config = dict(
    activation='gelu',
    norm='layernorm',
    tie_embeddings=False,
    beta1=0.9,
)
Each number is 128 + 32 x the weight over the matrix's rms, rounded and kept within 0 to 255. Layers, rows and columns count from 0. Numbers have three digits each.

# layer 10 MLP up, 768x192, rms 0.0824, rows 741-767, columns 0-95
175101124120158119133110096132125166116074124134147130150048094150104144183175113140139145125203130076162172160087129021103130134127122111169162117109057138191150085085162136059077152161106120113106155096110173146098157153167194122085123133107153190187085123114129122060142158157132146118
085136086118087073118149092152090104056155099105162137090126091106121119136170165137125071163136136067127107088054123109122077117171101109178111132104167062126124102118193077118081139152071128152077151118132142130087173152112179141157183141129140104083139108163125133097152160108138192160
097078153120147167111133175143113121180121137127139154147109120157123119212110164104110174114142070126173100137102095148130125134078143130130109110094223143130161110139125151162145152115124208200101069148174163155113165180126105108159100092114147131125121080129082129133124130153124119116
167178091145140097134116093181104220142184137115149042128062073129115106118120113125092158092064097146174126172171234166127133170125149122128092145114108139131192103084109134127146151071102109241126105137144188190144096153163122141116140073137100132060159084150128121120172109148182123130
114104124053104074135089165135073144210118141085104169129101134124079120145129162116110135103106115144144143151075112190082113113137088159181085145136110131138179142112094128118134103069139131134104136079183089204117168132180143073101106123104120110125073129141130173114144137126179172192
143158074151150116095110112180090108120155146126183160195110127085147138178182065134154236140107157110122094105148135114181111154098143155116181180093116107184040112124112120130136137153170106070090105097185136128065079151101163121112074122149152149127124134118143076100165110104129112076
154147148144192070081090123107142135151109095192103117101116046131142143199112178144107118126157103091102132120136135092119112124163117061107094133092045124128102145150156129105099202115127095175117110142114134182160131143173139133160079182121100121118149169111123096120133155119154173175
120122117109087055059176105179076136128141130171116109224119166203117147185179169182138179135120121114139200075105138107164189132131072161145147178134074112168104049093133134119106103096125152122092145091123172139038143121164152065111163126121138170126066144125123108069151117190184139066
122125132133106096122102163092178137120183185129146155137136164109124103098127141110152190116201157146130079157108139115123139124108086125107153101152176096188070093103089112162123155104090113118128148118125156133201125157134126114140124076166100160146140130092165004144141148134120098104
129150151138064172102155113162144206121144180216167077055091132097162189101091142109090168163099117096080128147132157161096129114115144080135115107111146093151099150087124064144169167090131132107138140091146192123114179126183097141103105109126100157120174184077120096139190129132139157147
138163161093136138135086089174063168144107150157142165163033110129132177159105125108134095116090099080130170200117167114134110130106095149148161178082131100149126115167178126087121144112117154166083112112150168150111138129147121121117161149179027162142098114139123116147191145159107132110
118188101145089089167156100106150169077174139113104149121116119122116129081128127122116133076124146120107149186099138135100093093168077137142158133115154116125170129050176160114091177108087117122122123148111107127130154152105148131137142144149114097168182131124182111159129140128158088085
109139098125154094177170096117092081173099180148134176150089137127086144159128119189118137172152076087133060125164132114141095186205169107127130088110082177135085174128179146133101167115108102131112065081168126110108132191152135171175130149142068114143142211142106174162101158099135105182
067124195135138141148198099144113119170127135167098146154102074179203152110168131149074163148148094064138155165124172091204098158120131105106118133130148072164148094028160089137110131122130101142084151124183118156121101175132118063119180141152147146170132118113140108164101164194085160140
167125164098046140099099138147079115155174135104106129103140107117112123107108169124090154168124110150111129126113131172138173116121183115143129106103129113121192201190145121091083117167129134132116130133152185105104084140094136167141116140123098107126173169131117132119129207131108164098
120166134106130144095118105147135149116151151104168162145089162156118124149132183085134077110102141138152166112132129161129128118131115124233191107116077163103163123100171107097112117093086127097110079037125143103163196144113155120170121125090095171119133162127121096090143177114129140216
103125062158104152110136147130130085211102169182162110164132116116146095120139133134143094120137087064093154151129152131152086100127097118138150143090145115124161150095108097167123114132135102166071129121167142149202150097136180096141141139133121148173145147087146090027109147156136106196
168103199157116140127143147191119149136089149095093136129099112182218133171139115198106156192128114129143173131125154123135130184121143159106102170132098115123135128111121140133105140090147115110122099116138196171122093146173133111118123171175060212103129118176107114151125106154136130154
154145126117156126104110088151112163127043160164113114127160104155105118148099125132147183150109061176190091083144142060143125133136137090096118099089106158139071129138129149111078151097153116173089084090130123163154093133129133145134129068099117167120143107110084120137138124166172142126
126096109112070143192146129103143095219142141163162161100139094109154075122142107143165150184217080116166112176139141126096120129141180084128139111148147157144119140128183181081124155096140089120116098138167143123124148113157129112112107105108056115104162161119103132143162125157224113141
129113103101150167169099177147097147049164189134171120145112107097197143070052136131129151096117158200112103145137140117195140081107099147134152141141199091119157119147124126137123114151121135142115170147157117099103143157138169152125116034117111150133183106092156093134104120100091077117
142165100135143134154128094136113131104034143134084110128150137138087100132084107143129154091148084145158116154110154122150130127166113090095164147115098124167120155132140097202109120147093106134103100088163127161126144123177118094096119148095144075077121147119147111108110174144158156139
093117159164150116129102144191122104196143141124087134153136130114121137105174111181118168159123110131108068190127137113127130121064140147132111097145202109154143099062151113082148123117109085192115105099096108171148085136094135108130052147198117184140183081098144084164164106150144110121
144169154093136127085137153138080162122151184101132134115129179100106112156136131112111131157110140120122155132166138106109159169118151148176125123084133137130148084181125145185130170132138135149148122161149137106134145087087120173136113168078124155084138080162162071142138090114114098086
079103132142139151172116081155107105139123167143112147180116116124152151123114149104111136124138131108161180133150123123118118157125121126137130161137113128146152103102143113077164132113104202113152117111143120146142193094149156117176080107130086192140128159115055138083119124140116136137
140138071124143095112067119140128163149123142099139118172164141122121149127154179127178122092169115208059107148121151116103153181135098114155155090087116137190092119050182069143163146126100104187148114053147110113127140111134104117116176108141099108132105079110119083094142121137134117141
150162096106093121126121140117070199131104105210132130174099097126113166138201117099132185163141072117118124149088196172141111131154149103105101159112133035204134123109091148104126140073163121151073111118098119140112084205120111185120083164142029131060170141150094150043118191132124145137
# layer 10 MLP down (transposed), 768x192, rms 0.0738, rows 741-767, columns 0-95
106125091111127101112064142121137164135018104168070148100052110107164149168183142115101136112149045176166140127135206193155133134163144129117079101170160107135182188106134108134153127160118029161092136160115099131149110136105133124093150102098091112056169148098047161130121121090139140133
143147131119213138163156131129122168124155114073127096115111185176137205071085114127135155155039135129110147139207099123146087229107151080092118148129091137112150105098097140105146143120119120088199140180059097145119088137172106098125118147183079152150117121130113130130167117138149102186
107141127127144123131104142077129161124200107127106082098137099143149118102189088143116115123094146098062157074120173127080164165139178098163155126177079086102137159112122139109156149098134100111148149111136070120120127112115156141103151139121140121104133140114145125138105149113228098191
077106133114102126129132165104106156170078111166136169155175099108153144136112117137136137095106122132061113107082111100106224094132104137175184090146232226143176153115080086159137096141076135115148129125051166074187122150106161184154137107100079100107156109159150133182164101134164119140
109129099107168139102139139142133061124112127125132120144145150108180140122153137123108171143110147181130112078099137098128088197121153158101182137130154131107126083086151096117116109146055171114143167182155142110120115179059106144157121171153100116122131163091159151117080125110082135090
170132150137120115087103085136126136102052163155141099168172072179139114023126188095156090094152105112038144111101154103175162080122086122148136170121112101079141076135160099062153080068160136118105117104093127158208140155123177092148101132165105126143118100092194140136127073081111103229
091156094095175118128091151130127160124074159094125113112159105141151181055133095207147089152140108116159084091092130143192157156133105139133169164143147165135165158153156101143113192109158164103103106084145047109065152115083158156106172084072171150111188163163096136142118158080147157063
139121117133144108129118098156162141108055110172123070162188124169133011102113158130102161060103111173170141156102201101128076099225132097126069151152149161187121089072124231101188118127133171131075086062170112153120107189168177032145085088110228184150100117218139127137128131081187183100
110178173153151145101162154134102105123096121164100057127127143090108151113127094142116151139126094058111148129176123116137143118113165096118119155130104171123137176125142139150109098078150099159098128117113156166111133124140138109085145191149137125161149133118078209121150154141105168122
174176179132115109112098083131174179141058168092084127107215113150121140182176115127160159115129115087154150095142175128106165121153111164118109075098111163121158109126109144130165097092108064125163128168129114171065110128108154152128158155112163148115143114157148119141066129125105127092
147176115132137127138130148098160102125110088160168102144113121064118146132101131097080092121139101075119097116130134100173153097100125139112133177137119127114119101118120066144131113171167142121134124137141154181093145132109127095132127086153147118133141113078102126146174123080164121150
157092150127102166099149153112091089130139107154092158093169123162181069133131139117135129143110139081115129083135179163088197134137152128167111105123084164147189132225129113153103151119159122145099129128105168079119123135108076113127165135121108160131051110166124153105166095128053141119
113146125139142104086098167079127174154156112124157089135097147176174160083124172126045109058134094143090129122139138135115140134138164099126156188100181128148214140107121138111108105083149141176095161170147120098108097113074120139154113127129159174115120070092127134126161087126202121140
168135130091121144115069071106143127161063171126103184138118173109107156124120191083186132118160056199117106105058164131098079109135134141112111103141118158182141107163069108084095130103153107099181175148120156182142140119136143066170139119093110092117143139155089157121163102098174150151
148139089130187107137176118123182110113109117145151164167099155096161101177086160124186125108114179118165077143150132107116070106168097127105096131126109152115097079087113125168087129114137146124140131063112150129172223131127145128141110102177134109152104127153158146129116118144211108155
168082095139125155105148156109148109178131133127119121091125120128107108080108150119119123125170105121130085114126127088120176147147152229103110143134164100114145157123129146168128100149142129136152119148133136118101055154159090076113119112175140138138070114167155150141129072072172158021
133123157092121161149168133131184135113010154119142181100183177119110115131159122086176164181083084089144092125062149098098164113131156082127097137106064095199142084156162104131168145128130138118082147178094123086131149134129083087104125134106087139138155120135146144150186125118131141095
191146065088131146195112103116135137100075081187143116138120174154072126096111168109102153114124149126159109126092089076111138114141098141141071098170063143161169160123118097161167064136114119170165123145094123097180143123159112088133142052132197136168097134167145144104130097160146130132
132142096136077152156121072109106120148255075151117081088111112186114136101120136128150133123125192125106189110091158159150118121046115069176177133162202132127117068110138138093197133124076159177123179154135137152194113133144128171156095131070094152160110133092109132159116129092084134179
129157180140137111128108212089152188118159080052135090146103123126101148160160179089058095116024080178114082122111120101063118179121086139152128196119123094110185118098132079162156160121121177156153139079157115068156150122109129162173136134134165194151095103106124098153137107097086090134
139141160136117076125174089112146107189073090130081163099138133171064121160215151110148116154146117092098156054106106167083080180151138128138139109170071153108125160101127144146150108080145120102121132098078133128118136108134101111129142164161097112099133134146130167138173167151139162159
087095158133131093139085134141147116115208101119179151128085137188152133105160170035124111109113207139093089159132119121078097185110121096200131113122121141121121138137136194090170166103118163079168168142110139122110150133107185197092119141185048095151136132116137106117179101138097091117
151156118072097127129124173056102101111169154162168104084114091162157145134080198092107154106143147102118158144164133133129131128165105100127155136094103113089093154179087105110098124150122143064116116155073170133105106108180115152167136099064099088173108097142136120109115152132092180134
099072049182136109117093093124137118118068074143147151170114078123129180097089120126109114154150092100156084157113131153144061109143126082043144137142190102117092152118116173069074165099093134126120172122154129140130140117139116107120107118165125144143103125103128153078136148163123117165
151096146132096134140123126098127134125174107118151137064151159095151109127102144148109134113086148167116156153117108118142130178123140165173140109176140109112120164155093165144074152133193096149136132165099137075138080127101129144082144122143189112141096134173149139146154109093107108112
136109106098175148173118113083151127058145132180165097112051171051142067164119104136022164118103124092114136193163192112176125105110136187126129153130088135123095143158105057108142109114103158110144099107127095176134137144106103145154138117127107193127135158147108157162107152059177146105
132129149097162049105109166091144104128133093079157102160095132156135135130158132141152061131131092204152107151153180129107112169157063106078135178086065151111172126140176110193171105078121117129146103130168160079105170159153179184109175171165091141185041107074127125125095086139116153167